config = dict(
    num_hidden_layers=10,
    intermediate_size=256,
    norm='layernorm',
    norm_eps=1e-06,
    qk_norm=False,
    attn_scale=0.177,
    tie_word_embeddings=True,
    parallel_block=False,
    init_std_o=0.0114,
    beta1=0.95,
    beta2=0.95,
    weight_decay=0.089,
    lr_head=0.0135,
    final_lr_fraction=0.05,
    max_seq_len=1024,
)
Each number is 500 + 50 x the weight over its row's rms, rounded and kept within 0 to 999. Layers, rows and columns count from 0. Numbers have three digits each. The size before them is the row's rms in percent of the matrix's.

# q: layer 2 attention query, 64x64, rms 0.145, rows 0-63, columns 0-63
# k: layer 2 attention key, 64x64, rms 0.12, rows 0-63, columns 0-63
# v: layer 2 attention value, 64x64, rms 0.147, rows 0-35, columns 0-63
# o: layer 2 attention output (transposed), 64x64, rms 0.145, rows 0-35, columns 0-63
q0 138:496539513522548509540524374534622500532461490567509561536447415504495486575459481543517591438465483546437527441545547585437500522536397522448494513428481441467433527563451509421450536486502459
k0 113:418544499429620549544546426541496499496554496580511606538502481550538502540430463524486583506544540569486553438612515590507513522591444549430537538462526465469500505545529460555484550450532507
q1 091:486569527462527454584487467524606548515479476506490593498425502523446442503418474574470599412515513538497559454540488555408490505514453526531474487436429475447453541562497439487459549584588430
k1 088:493544557604554501571550420613601479591529474580519469518470481435526482508464515616500574507527518510454605540562535541465472567471441510478506523506527478506466510611429534501489521490512545
q2 055:457440532515498522472543557438555455481554531488531399508549528492503482500518415524414397508497482460507483466558502483475511675502533438556476466574567520561488518532403474521570465579423495
k2 059:491404459530481447558505474407618427443500426493533534521504463553459480481580476487510503486546528611598478563439543468512455448461478541444408499529396485470580554483517513464536477479473567
q3 104:474507476558507517540570444516638473559433468560513493572455395530512479558444461544509588409427444539414527445582538561428520529471414514472495495471464509456428500541452503453466535501505499
k3 065:436518461526566567552635517547487511508497459604539550590541422538560534573560580491498595516483564522444488509528496574521541515507463489463553466546500470419548504495511518581535483435552581
q4 076:410402507384542500536475615410438480461547514460484516420512511539489459422450445573483518429465575470470441524502409522443491522511485412528470440492477495433485554482496397494499471511535473
k4 117:542440556639408479514484523463580393521444497495511393516495515450476521406595508524524480483418443453528519574504510454521499508437531490582476487555503509530500521494407523504569452534410494
q5 096:484502533539569507528526438585620520542460480554515554555458431492525497528468502580503607380519499564457544447550492558428487539549459516457499535425423501473422499560474457462456584544525450
k5 066:438553484506618577473550446547519440621552518485553633555569473505475510564463491550506550438461579454526519482524526547457539566488505498425520513415464452457547516515522503533480491545600526
q6 062:497481480488503587424567469495479531461476426493550562510533447460530491544463491386544440597565424505520394490409574398448572501567483547473500545458483480540554504425497526406470516501520502
k6 065:418481467409544456443493438504471560564549537511521546506465519607484483513423562535447571489532462526516488411526566609486580467567502524573585560442504436457518435538515514558567548497516537
q7 055:537524515487470408528527495577615458579535514559511444591513467468480491483498482574472528456459547520457448513621552557477487561417502533556515545527478518456437527611462557508548544566567428
k7 046:464635505599571472622510495582517518524473512498517555486469546528501449479598536508489507490555552521451513597470513430540510496395455510452429413576491491534575549480492525552459559507465509
q8 060:477587572520395505542515544452516517482452537525534475524521516448435550431437446512455420596427446482537572534586592512489532567480570532532494527619498521509526513516455607513552445481504479
k8 061:511575538569463389543521551479506484494446431578446481453557480463515457458430440452532522571482491478415542541527443384518432439443464582392479520474521491496578547457468476517569481464471534
q9 063:522542551489465449495514566485449505432417579505575478439552543545527579418500536454562465533419488468555568552515524476593536419470539498494466495546497522497622449438525552513527542458382470
k9 065:454548528524556525418473516355484572469593566444468562418531548492479512530560474479491418566431537448521519478441475476497500577516543419427496491495508476481543557503519420510484538556585583
q10 177:474564524541566487584526426587626518516462477559525566519441449492518468522440497546538630407514508562461554443532507565427505504505400522478485503439474477490433499525491480432455567502527442
k10 134:471566523505578551490536425563517527537517497554571600527509474561474524546441516577484625515523538507446572483597576569443468576531453557464540505492520477472513519576466499562493576508601532
q11 087:479600525467536487497472393607496579519474543583556597451484513492461504553479485499547600474455545504565558477541502546452502463511438497420552507371434467465518549502494496461400544501514478
k11 065:493511485417521467510422543476503533503587508539430482542506533435527401531409452516441437459442504606523448456557446505527505536553484475620493571514453547553489567545584406520483549557498474
q12 122:540409484530468477469480526431418464478511521490492412460530536502541460460571555424498406580505461497506440552403505477631485465485558446562471493544551508550569437457543503510538422432434549
k12 113:552457510520414519492500551398499582408507487372486522424555580541514532457603458459528424553509489466542491519382535499480484467484578522426481482534488533536537566481507487477503487545532606
q13 066:531519570525522579512505488433544520512449543589520515557517528576537571543508545520561544552445463503517530558527621585557552531531487517464577533569568456531540540579522607480525526413462566
k13 063:577452489445575530421509553478412522456548529500503542500514612489574580521555437462531542572499526516522456483479492508516543484635593464540567543458522539452550515538589423515515485433546545
q14 086:459485510574522497547511435581530496538467449542467508539440449493468493519448460590513615380500507508417598476573455537432434518462423521460515496464431494446396494524428434497459514503553468
k14 063:562552444583567546533543520565515452597470493570491539531528450420456596590499487580527618490548496503531495548571490601529504592493412514483478473502510532462493567530462536476503453541536548
q15 134:538414428455445535491513599434408483488546474448470469453543552526472525507566503444483394600525535447520420581431484435575466502487534485558507461563543512519563459451520489566552439516460554
k15 132:540409497536408479492471563448461487435455468402476412437486485461484468444579527463523413504480432462512491557393453405541475439441563465533435506572449512511499486470476485470536425471420524
q16 078:563463483584510542487512402508588503547453455520492519633428451510493521591550518550546574455512450517481509479511568500451486538573502601507572582449467479478420529560487553456497541514588466
k16 116:458509459455617557477541421561511512584507520578486579540494460519533511591402485511526572500511473556458513441589538583472483513541433539423548462399512430454486480536544492526470563463561485
q17 057:518444547544493456490434485426506612517525446477413406564478521511497439618529490547500519422492496516502496560512516520486534518450506513497561555445404611411465516580506449491492515506618535
k17 059:655527436519520537509495456528548527541439565531467503578532425470530472560395507484531605440541473515507511526527575529510554542525407561438546465465494464471533600492492483582497478535577525
q18 141:496449486469463489478511620442370513490561494436501459476575563518451495483529480489443391582505581460516455563501450463558527518441585451572483448575528553492564507494503495542552429554511559
k18 113:564463491620392509594452568478537474484461536491498441516540556510479496467608577513540453475535475503552543589425475495545521452465530522577474548615491564581471529446510521512538502528424520
q19 169:536443463518398485452521600441408484443519493456465402446560534501497548437554526427510410592526466447524470556450483435569508467443531489504493449581531541544549462423502526534527471501435566
k19 185:545460486475425498477454570386437519430450499412487479445536504462469471456542501421457398521489488464521410510379439408521470456501553438512428483535482514509573484417476473458481412478474512
q20 052:453406406508413544480536535520414504464470470513502492498516455546514580510532522421488400521518547521534503505455449470515532433468538433495482430516442618509550416444542468568451553538415588
k20 067:533498481426452552443474601460468512500496513493508522610547503458516483585496524496472443454478497467536459553443422470513502504558574466642488523455420547523543544480546513494535371598548442
q21 141:440539508525603524520497371595559498549494515573521554520452445483523459552444497564514627416519482541461555426549497580448458526517437478457505553406439475469453503530487463482464544472521463
k21 108:499543492477542461557538504614569524565575508589501560570478485569589574569466479556494587482527574544556565482624526584515511537494458533497551522439525480468466472544544530539524584501519491
q22 059:503515514526510502586530479563472496499582430446442509506439430473479533488545481569531596440568572518385541486556424496451471503463466605477444480477454462455390534488471421564480473523587525
k22 077:519526429573522493589507485578547454577425519601514485522495393489498498498461554525516599446442475474453505501623493528544506562452390581550487447476520560518458481529419496499489470469452443
q23 072:470547493476515533497522449581415487523403550599508560535585483487450488514436529442503481579460470509482616517543504584546446463444494471503484533512539506503588451457463569569429509413397503
k23 086:448504488483437455495408548517353571415500490517435490444519589516514515499482432473472484612586524474573515556472416501519466516568569493498546571533512578483511526458591445496525475547536492
q24 100:523536506496593529483530413581559493528463531602523598548482475517533497578458555516533610462515462554505539453491574590479499460576407504452519550424518468539534541540526523443429583455525505
k24 090:409570518372578468471451450541434558520588464522528526502476572507563492499451466508456560481514528539501488418571495526442583514539512464492573541380567435422456458555544483481485492470540484
q25 067:531441517473501448446397601499398492459552525404474464472554536463516509461562486473461382511452612438579461565439440449525462468536586480524487465552535581509524480480492498514529445496536517
k25 093:547447528581437498445485541415474488405433503439471435455577519466457565455569511435510421514504460497516488578420484410574464511480533466426471435581491547527529502411465548466472471513420532
q26 076:456561524580502447573511423517615524515455473547474510520460432510477465504407485556468586426507438514416571498551515577424511534442412511525479482477412504452424497574432469447485534510499447
k26 084:473532455502595552540511415572533532549519498612493561567461452519503512600409469559489629499587539491497518468545551555460499545542430562461542504490485476398489507553441493512499529517577495
q27 060:564463425601556527478467433466521493534491417521474472473535450533477485592594508425550451524590526502460322498372570444507512487528470528517475514504536496547514489506529474434462468503499509
k27 063:506538500436489578467524529500436580421458508419545631461579557531530533549471493386475438530554561541579515426447492465497576417564483461434488500520477482428526559511484508538475527479455543
q28 087:485498483502517493470473541505365522479510554452520475425585551500516455467537573458463412576542534526512508556440436476624486457442580431554460515532535544504598454435520488567529480472409517
k28 084:484437538539340488526408537430468506413477480445442446461483484488436510474517439446486390483494470420609483479398507504479550450444549475492483507554456509500469522475503446439501508588506455
q29 087:506454517494583527463420378523555479530448482541502511605419426446531493555516495552513565442434520551463455431514582556443481505550493512458518595464483461469436522577489533442476539420555446
k29 074:505541489478582507469535520551457540540505550548500582490510579578572593534497495492567615488476504548499564512601505522512533458537476498442582430403552464489503545538636497502451550454536457
q30 188:463574529541569493552494372569595526537463502574531551545442434505516465541435507554525604393486494551482551453542535570438507490499438517467503532421449487457455518570506500459454570468540455
k30 131:464574494442586525493498444571539531534550513571512582561449488510531496592421455537493578493518551517491503438576529588451559549538409524466557504401480466435460529579494489531502568514580450
q31 070:424642504465530470500464392587523559446478572556537619473504532537471453508469531445486529484515510445585550514464474551495569419455450449468561490431464526476536493488528520445417551454511468
k31 063:492464542470498457431523545451439594488551559507507439556547540543529431539444449549456429523519497540454467549456532473519552603498550434607511472532455495470559553468498400512508452640552521
v0 075:455543504637512405495549460532480588612491450519579520507486480523468577481480504524542466474434441534570545558473389498445498437490573458479512446493430495492478498503487592510458602504541537
o0 083:445495484491405507520574497418432428459484473582453444480528491504481461521459454449459487543529471449455537513602487490584540502442418543427491479551514544507554471409402493497458391444408506
v1 103:503516465373534462394507508517411498418576428500467510442524512560437554489486525517488513571470537439512419520505534489462602446443467547575471386446471446420536543510446504535530535520463524
o1 085:469535513479601540478482520563411558572568539505560526475523594452566471605505520499509544462587624584582521472518489496489446537517563534519551600499557474489496549561498479548451533517548481
v2 075:472552452451460565565520533543589542529317460468440516490527474415475449493442497503462527504475555448479486563501527456507528400452449558491428456489475567603558547558504520541490476461461507
o2 063:443555533550456517497506491502468524421569468476532492411483500391571513436508541476497518471515434570621576399569461457501487454596472485388513548485515523505529407442499457523510538425494499
v3 084:430471561539379464517541530504514442538488601486543422478525504533579517494561453531436446429458433485514607511472406461451465521512493529470509499537391537494416405489442432467529455490481518
o3 081:603413499515487552488521537541551442536446481532489442615487472439519518576556483518578500496454481517440520511586540417488432576545533540545533539531612535518497575468483628545509468490521465
v4 071:503562491418577477435482547501495508492538385584568506495479562518441491583489455448546513512599560479494480429532558489540465452506554532421488491414480524467550482471568559496462563578622494
o4 073:525467433525438537504482490409365509481555489541454539462562491595478478458468488515511545429473536488500451506467472513476593418404492468542428473458426425450506520508534349518515443488515542
v5 085:412426498421458512418530543488404563540483493479456479438552576560565506465534473576421496514460519560415510551585395459526488575436523400529545507537484540518487485512481472500561436529464470
o5 053:425488578488482552481453422440498573513526455495501498484443391507591505485481445520451496509537428525624544428536560546475520536578505501497574533543437569499508516573550512498612582456545521
v6 068:507562578483565537492534436497461419529602503418494563487541492439569485435552457566590637547503526526519513526498516523603502538516491559489511553505474600459527521456553495503606477541463518
o6 078:504508493457594466430407403501589574533483487470440547559459553524500455550489483498504535466507429458535425510380541552412498488530492512585594509477508421529438537523580518466501561508564477
v7 089:581453494536474499462496448534507501483613512386424497471503460429540520440522542546566532515501496527573517448431544513509446543531520486465516563384483473556473535438583500491592411486588422
o7 072:483569531593521436576490572499564470483409525542523578484577511525403548424550482448476516462438537426514458563474431564461560445450461474496503484546467466525550535509415508419436440534437486
v8 091:525491477454559413486519483483466499614518478572516487478492506625519496441520401416553542431502465488504427468544540478402533451471550522505504496483591422531410519510540550520463570537572583
o8 096:477418508430457545432557500466423522491480591477520550544468457493485604546450521561446427600465486451455556533485505567578482509528484433498450372551539521490529454581549500536566501483458559
v9 090:464553563587494491571449480527567454508363539436494542496448475491496468512587481582478540496507510481543596479416472483523480535553517427560533520565493503566435481572487418427539563557422499
o9 067:464571537626569421520537407619523562551524481475571510605460426489590524523471522549516537488474544473552524526522511517470500447514482609493530483523559521525545474565534588494518425494541514
v10 091:487481456417505557402514512478518551531474482487480539456518565510456516629459442525533463507529390503576444507556543479544461490655476437531565536453490472558506612496508561424493499531484477
o10 085:450583524510502452582486460430424555498593458431511593500466507489507537413465510541431582478524596507507529459483410542458507461484504591468460436484497508463469454521552422605491442480545561
v11 077:560520540482494522467571414518538499541487498536400467490512482521503547488630524538548547532484449439531610517448528521439441456524374519531436450466534498592476520407448509494510400482569528
o11 057:468550463571511527487554496548518466507536399454631493566508449397542544502476447424481417462440539477496428487460492370491517473459553481428465475520555454486552464417488535561524494573501452
v12 088:455472555599514425532493444537490548611494594529548555409537498533506498475470536509469451476436399562482523614509470517524516529407519534581452479468531527567535544509590487483477513481418568
o12 095:512467558456370528464533531401487526453460503598498443485510510451563555535441511470471461574532426523531561456625574522578444541574461529442511515543523586573551503520457549492487540482501509
v13 077:521455571400425520462492505500459539493494338544478495524529462439504481531466425516431474556502533557475413595513518512541470551498531489458473493443474542474644506451583542556474514480569469
o13 073:506517432478458505500472528436474520479581489460465434377523594555487501427530545490470554462590461518541410439507516476499557428431414487607514491445437414501455548487506415533540532545525469
v14 082:476670483617483524503508505538629521504522545553531407453606551439536484494463500523560585476572537463500472522501446499568562509457469562563487467480443547544478482511507531497510499554543529
o14 079:493499471520537555510399511516487506472465437449493545558455447432477400551599524441502512419502553496528484429438454475426499448533512557465540632469530546444471510564478543453479510360487530
v15 068:576510546528520570523495562452414457525455435516441542507527490490507376525512430557472627463529542408494527414484462494449495535553577503509451555584446525487537488448477437546493418498551439
o15 086:523479431474556416467409397511554516550550496485458477573413508526483517474486511521446551472494461488471410508362500503489482449469444493589537462437538428492431478592590493414523533466497507
v16 071:624488476362470481383497555458387475542467496514467480518471527560482534520433541505434508457529513547511497483484452578537472552514467488555466510485531521426588451477543595557491485493591562
o16 059:418454548481493533575527504490513516543552498421521517476557512511533437559607449485543459482520581482513434481437451539466537485558511453520511547434520502543542638515532484456659429450558482
v17 083:588448471434569519376527482525463446554501509553506502486534534575519599419462514478482503589420505561489427523486611572502522579534494506523507387548503441512482452528522463528507591492527474
o17 080:418407502437433480489490610559409462426511563467456464488491501506468499521461491529478410432380521421517555548536389457494498472505509380534480470506517508460492528431497498497527467478444422
v18 071:501537476514499479445444526446476488474468464549483382513489478564567488455499483517555513447344558472501560517533477418517402440427444579520426489547492526455573460568461506501463410469427518
o18 075:484421567546522599480550480536504499539504568402556509450474486475501527530663513549440477515581474538440552454407483505451473552563561431510523529516506465522443519607485518511585518450495495
v19 078:553521599596595489528405503544492461597458524526564480567518435490434474479475465444474497518538475514402514530443464411507484461407418546516423464448420566460532507433503527538468492475477522
o19 072:502506495502414574498587453415559477478505517597446462442510580459536488536479542449606535532534394552485486456548581506547501515498402475486517568466585427584481536416474491474472504476453490
v20 085:516363545568576510562487509447441555418454636489441559493475494518435475484523532472448430507529540483494490441518583534525472561561479483428544566494472552529547476585510535467564488414495485
o20 094:538560521565450450604645555458612454480484505561513482483523487518451534414437542511516556484529460531462558537610482512523524494465487517482384485534416530500534441505425447491452500562506488
v21 108:542407419397522501469604491441477454504543542536452504463559539514557542502498502432476486532474425488536411556570574587510500521541430492530545466460557382494514515525552422488448526437473562
o21 085:457542513356456463500517573549552458422502533434548488558494486442468513464418444456470392564464544413431493468516456487477494490537498512439431451510542596489514460447513593579547526539482486
v22 077:479472535524433506544460535508502514509550473481507447543518522547516447502432434461411524489465390510455404532539503436538489578455501531502521570390406622568457541481477576568510530489511602
o22 082:546515503489399572479399514355541583427456455450409532477462493463553502547497526507534516532560472549489584471499545543485432547576476596452511450552496558519484568448524437523499500536507550
v23 077:493459559478504481428448498520508525495536591517517467426504617505390531581377542463476494513528484514558423428514511588554543594520490475597577512507479503558448483585535500500482548561482496
o23 061:520450520477443578563466575401461484444428484500475611557515451492508505505434432510468496402409567478486597538541459484460488536569533463419432487519508550470513569541525445424438453461509512
v24 096:507528591458508389572529542404456476488528504480564551495486508516435519567522474502417505517526563543467540509479412478506508412488486507549407415454440427384554564554457511514448514513577462
o24 092:468531458485528570476623521500494494568525537586537456528575587536581493574427480445590543524497502473519443488645541480552599494488489469449568562511549504509515502418493468513466466541447517
v25 084:523434494459474477486479442636594524497479416431422558480480528515389446461565567535598538504515530407517418502442558558483446527553511519528470459487497423537532521501445456555533492526480452
o25 076:514558518570552405518383462552445578504539556486546499545458540516582566431463537544533535437437531506573535539373452480500469391482528486515477455467495449506462454499591502449484457483534452
v26 083:496399592529457528439544560445474447513522565484495488496535485501518500508483377530561525446480447496524535428492415500509330501536488442482475557540493536453497523461440542460491414459577418
o26 076:513473509596494469573489485457580498566484486423454518628446467540508554490581515538504537475403469430375465539389449522472563455490545497539498449486497476491455503500517505528602413471485536
v27 094:501390550467452488479597622417394532466510485524539506481511544501495556512528459544403453493483485546509406496583481492522526496535477396517516472462451434403561494541420502502552433524538501
o27 063:417565510498458463602589550456540465492551513508548412468537493543516425499475479429510461456574592541474431453605466420522544462460479549479444572521445571465514490493464404532505491542449452
v28 082:445369511470469546444528515465489438462486510445495493464481460496517503423553459561416514592592479512449568499583446482487511560546518448544539528630515588489490464516474376521520442465522497
o28 058:491437527501494430522447549550557541524501482453547434544424470468513536451443418591459433448369452496575450489482495436452456462559500445576523447495522480478448455502521593467553553551551420
v29 066:471499550580496556559560533453508515343548522584529519542531512459594469520518446549451469511397570448464522566515514477530537529547543489489533488554542474547550545583446522414511427462527424
o29 061:509512451457588431434440516541544450536475494396490466500404507486414479438595539500437543440551500489451463429487474488458456502465521552539530532495421515399399479597455500542478569506443480
v30 097:580449526476541581413412446430403461464602472486448458517562450474501535434471467529430462510471471572523456511521453463510434559490484483419505528471437572466492471489570516589565516408517511
o30 074:509491491447444556557626559454591495431481444526476523446479598442414480545493471434464488560551461522482488530565548492490592548497434443552512497521514458515539534447392505475414519585501455
v31 095:411515439483524487546630513461539416509438529547495493472597479605497524477485522461470522472542487461534454575567509546461562432414555560510435444523472446480611548538426518548491467451482506
o31 080:493468501472438483404445527525396550498524535395511458504483492462547527498534508539405466580538476510470522465492376361513459469524563461471534516477460575458501370473470483549497448469540541
q32 059:508509476368533572607536509488486475442539476485475454433491599473484438511570493424485468591581511510499549432473524457538491491543486508460499561456566501573553482473479504630539461441566569
k32 086:476589494390506505449436488519489509589474497500460424449507610507427437508534559480520451566576586520428492522438544554505412535439534480457528482583459468505462502506417539512517519560399492
q33 092:478455425564548495524447499495533543528526519467465455581423460523474469594562506569449525398443551525424501492498498581501498515506486519579491506477492583465395496605505364512511587533515535
k33 101:516456530537521552523583478604520502527466526525460576526474468472510562534531506510560551507490533396473610597476546595341537553497498479447547442459441470500459536543465554492476432465533513
q34 116:475520498470410542385453478411452504459467537517487462524443549589545579515520503464528471561466404441567471521487534500578512430532505456501591470523550475533557500436580568500506524399439566
k34 090:479468506439475501478538476455437542511595429506539557527557470559547489546487446518460435525440485469559470517501551473563643435557526374567531442464440489513520528466540535559550435574559553
q35 086:592450545489506495479479437472531484531427508538464489551494420536549545569510534512520478549479438528413508462468587590545478437582496563504574522528490500586565505591535616471521599421484499
k35 116:534567527466511461537472440513462519530483536550528493423455504619606515482577557451528460555491565552601511491436516476559553425520470442465428526443567505478562426519525561495459613478448511
q36 114:407610535531533522463413410517533552510432541567504532536511519527500506492458502435547510518408433469517522497443584558449538493464438484476638533498541419526488523510544587450530548421468479
k36 120:541514462449515448439520406561534532493396562551513525559539471466544473543477520458445500559556318495526447506472486486578550466594471510549587468511505508550560507509550585499452532486455482
q37 075:452630514532546340592473440468592542516535499565466555478496459513537502517537464509508506467462511518441547485586478579460608547462436523485456497453540494424507530532473442481438499539478453
k37 097:443516486529511470596510450524535511415528461485463518433462508493547428444432558457453551478591504465505559485496451487503569475494436495410461466438492426582566447413437388520523445427500432
q38 108:458461572479556466520470485516564418538545523514472474565470461474450484547530442553493533451502568497444469460575546617422520543567465541485498543576487490451406562614401458525523577473508450
k38 126:479539534511554489546521453487533427573471452621480536511451452479541566509515463557444586437428499489474465522588527596487482518527385519436486496439501476407467466594471511487543493385522460
q39 072:497496451458386594497499504447476357525527469526541434551451402488458496553540472514520470421540529538532463449488476459543487455431492503475414656538517535497462529563531496460469517441451503
k39 088:386557421490561631523490440457504476481593487459490539440498521504386469545495440491520524438433468533444440493487465487422513522482453449459545503443474485446412542418517461577456483506572503
q40 100:556395448505509548385513471464470482465553438525484447464528507494543563599583547428487429565603538547492407488430546480588456501514514486482514545525550508542552435560535494523459542505468574
k40 084:530564453373473485457452439523366477452548478467471526468452564579557484426503555441454503592574525503537459578535559480457467499563465448452440469441501489465509500488506432551435525433474532
q41 098:542439447504441537421511620445413398489480494514470486435647552577462501484508475442575453574505490445529505569498482435547522494440517497514519510554519489499571520432515502529532475477404554
k41 113:575445456532415523452496603442492473418502454366398417470531493537478522497554488505477477514523491449470500459506452489540564484426513476519511426621550542509467517481485523568564564521453588
q42 111:453494447567514497490504418583429592483495487479522556447477499522542496527529636438538514550567555499531552523407423518547516424520461504469488475463579508612540431455550501503453552461428561
k42 107:575489477559450462475487535554511597439488440520501542488510517614487515475534562423580515519600536448559487479485539483492640465458586513580501510415505505530561520479557505434417495463451540
q43 087:533451509453450484536436568336421448456517470449488431435493565462419452445525493534436443548571498494497490548420465452555417514469572529565508554567461469546529508480486482447515441499545480
k43 114:546455469496396502488539531420506452524465523361460415509470506525413486573558510506519412412434498449396516512442512450458495547521489493447482523573463495527418499436456476475573438436508468
q44 089:596507428432507557517583536446544453495445492450530486462503578583496490476507527452526392554557486451525493498423538427574472499515554493572508468418588428542559515423543582515469474528433518
k44 111:527462497458455517422433589486450504556514487495433377473574479429551525514522523408530468504496531514594556566424524494438539463530553529501489539501531603570581510390526450475496484512422509
q45 087:537491438498517606534566473485498475575494467569487535539489494528432506638489502575473581511527494560466528473577548555532569561514428545462568614488470409459480503609488475512544508458507462
k45 098:509482486444563532489556511593422504538527548562489495511508384429514533521403540481559503487519527520513497545515502542486484521501471534451518582436497588513467443528592586498413605377552458
q46 084:483475521476534557442499479535400543518527578464525438482495540512524422590495578465511404535518505499452482440404446534555439427446489385503494569492543517506462490530430526465466457368441526
k46 096:437501446458574422445464368432461466504535524590461472505548499459497498569483474528472472497553455578498447581511600456484518588498541507534500603501424524454559524536588425551527507466499483
q47 102:495503500521527505551450437451626481494391497611462536535472467589524490525486530484447551457558444580515506492501544589466517497460454541551548530522509425536470500613531517413492587513448416
k47 102:552612465502545475469441432628554435480456529558501520466487521391545498423529577413519531504521433577504502441513515516547503469519497524483465534511512557584453479475602529481434591523482448
q48 119:504501490441491509563541602535489438478502485419485504420556505478416508442532531473457371503586574437483498494422445444527439498461518463540388506624512487557542476504475511548535478530457420
k48 126:555500495503470520561453611374532563479494488409488453458609545507475492503608490470461411534541474504470451542532525430488482524511505527479445508579470637475511546481440473509455533549446562
q49 089:516423518502497517558525541409442466462536415575475433484526483534509500529530470426465397537581551524593470507430474475565532527500577475544478565572568546540513435558519522452517516445369525
k49 087:545485487470427510498504525444530441402567571481490525439498516365455498408542518436499495454537481493454445594518465500567515515456510507539444595503405533464553522436526526536579379505523473
q50 118:481526528552540481576568437517656444539453497601496504539471436513509500518443465527563577440532445474439555476583509591480529537519388545484511534488475511531441517580493496466504562473486416
k50 128:502585430542589449510477435616567481544490471520515532473469427475540522547461508469585586482509562548538527461564533527446524475494359548439520485421494459463525532464437488434465559505433458
q51 111:422557529469452454430479544471461512479437519488526515454574550528549496432416487402492443527445466461591516508519482445569551468468583470448565440489479547454640525381530492504495521515442497
k51 123:461474505453397426482393580497462480501526454413434455481528538504456480476451436529453409463457558433458453462477418405533498459463537444492441433590530436478459503483481453550522474584478476
q52 122:518596553504547488460439382535512601518477451523520540536421494426589478543516558442524507548453430560597487544453607489532535432553505511507531538459540424498532503514557509467439538418474500
k52 112:503485564463585383460557441559506479465466540522583554521506554488506483491491532432484429524422524469531447522410532551548552394477521449489504516470534511497559391489571551446464515405533415
q53 094:415489458439531545550467540481414545501545521435524528371544509473497452470548475492443513452604555516478508525532370487509494507491466449544447484411399489501521514493506388592515449532473555
k53 096:512481482476463482459465547472540440529576486504500504572492510492530481518505456441436493498503525452516416407552563418388494579509580503596587562466505542458428522538534431512475575636504464
q54 117:554498479509542539494552355637586478509447429591501504573466449448483523561503520469544522559596454561515501456509599526529499512484453529461509535453531465547517464488480609484447558470494516
k54 134:467580474431539497505470459522424536459507515581575503454508508506588452466406453416565554504460485535600515505424547528505486389504473512417527529469509507488564458452597559481447582433460504
q55 084:522470503415528360486426518498469462416514502470471510452550573572449501474552507432466367585511599499533447505477463543552524440406567470484469450521496437504536519547513477519542539535430480
k55 088:503537538446469465556503542456552416463552539491521477579507591464602515335498452556486465536494446501547420476559511482586494474490514447479491522576497515594495481442576541513568558484465449
q56 093:468545537496513487518436500493638445599452526536481533532512564527429574560527469530573605429468495547415503510574484552463404571545453509485557470480516430491402567465487457518493507514473465
k56 105:525524488517466509534586420544576494516538440561529448636499414516558492522425492553457619471442435555491490453567506498472586568521383454499476451470507510510496460527476509507510532464591539
q57 095:508449482463498481547613569502477425473510442551485537456609510469483520438481459462442454553522554543483527543533468461585562558467541437493432493558443556479611441452507457582466465578421522
k57 101:551470471363466601576537631468513530459601507424502470518527586468460455492482443487569532508632570467535432474539484470514527483498519505521447520513492505462479551544469495529494531585557503
q58 091:526482487397431544500513580403456474470566577467500446525540601447463487453505444484533430576511499442575483531453453529521570520481579523578503551546529480536566529505521562571595434460524534
k58 095:493416453433438510397532556435495493458427487457522538479477545527456545592487428520449423510413424484549485559473529521515487568511505503478602447487384559479560587486432476501582519513503494
q59 093:571423499429584491525528589501468487551552533501477522541517488472478500598485419499512502478482665529425469442582461585444530504567504508489429460500568536478451487565531425511453453529555534
k59 109:452495513473523487510512436464499425472575440529449473629412506496560465442451536579413588461554495499421547500575497512520500602486458536473541507468491550383508451588495438530529466495555511
q60 145:568520421442519532489512425453536454460467492558545486477549504503495538528456524362510449563548473527542440472426627504558547429519468509496389528493502437557592443487539545473463538473417513
k60 124:439585509481553529467439480438503536443459567489472552496499619517565540522566581394492475591502465490573478545394483505559500443525480433488519503466539449513594489510560478466459542451438583
q61 113:470516595531568441592503457639555550477435540486556526520470430451537480498491493506531494420414526546442574473474472550465420486475449491453453521472455539480388469525410502443487543487509430
k61 091:485525494533601438510458400462631466475451460480503508521482519551483467531594482504594521472531450569412498428488564451488390525460473504421475536490426443465448467455410444512461536520489475
q62 092:487560580590511515572496386545555515531444488558533528607446436387514473499429485502440525418544494572477515471540472432452501499507502501487427545499418520496487446480498468457422553546551414
k62 114:481557502579524492631542515473520459564481480490531573551472484577491449511468474566537578376406550457508549516459612595502515434506474535527498504483453484445463562558475594498482522485540545
q63 085:580502471548589448572513424512563483475419398563520512545512429515522516482513527416502563558595431510525458457459559434526509537563434578539475516465502441501577460467529558438437517559465459
k63 102:528547553551464529502502494494502527475450487528523468436575456484604470460512630393598461487488520499513554510453533502532465410475532530405496538531553514560560428457491508475487578433372536
v32 127:484476517429542539462514457516532509576448497400461482440664486513563555527602491510460502473468449520515519480430446489473585464523512472607593478496463470583435548508493482539529576440542502
o32 147:548503491513474518546609531583439479466592459515568479535478428390450488531491517469519426550557633568485467475513514494482487499449518571466404567474539551496521469553435589581489526529513524
v33 095:532601436623413527556500545520588538443488551474527549551538492401467501574438543477524479595533523450436444510518508551502486534397504505465551506490461572566481410549554504485451535524499509
o33 109:468462498492492437458428432488497456571483557538419414525506560545480465453550516534534522465416393452493498518449495550497520446496480457574593542482534464566463564414548575540578462385497531
v34 084:504437481457426454529396471482427576586472551484486527527494586540358459550433439548456482526503470513480451504538391554538486450475512496431530457549439582548437464559487530514465529529492546
o34 085:579436432464475537523553527366492543482552465453449437518518561536482428521478463514527483464498445495505425459507484495494549443496492493616478483530462522548476555374561454572568408556549561
v35 096:485553397551441464494450627403497453440503557521517463547487515439460392487387539458493525478499483475477463513508554502503477516442439545450506503530466457504543399595463458451444463443517577
o35 109:486407545500531480459447447461472526533503520461454490538471516507555530495563479553560492472364414434508501480404474556515482488580509434556544490494540525538444511430614524468608461403546451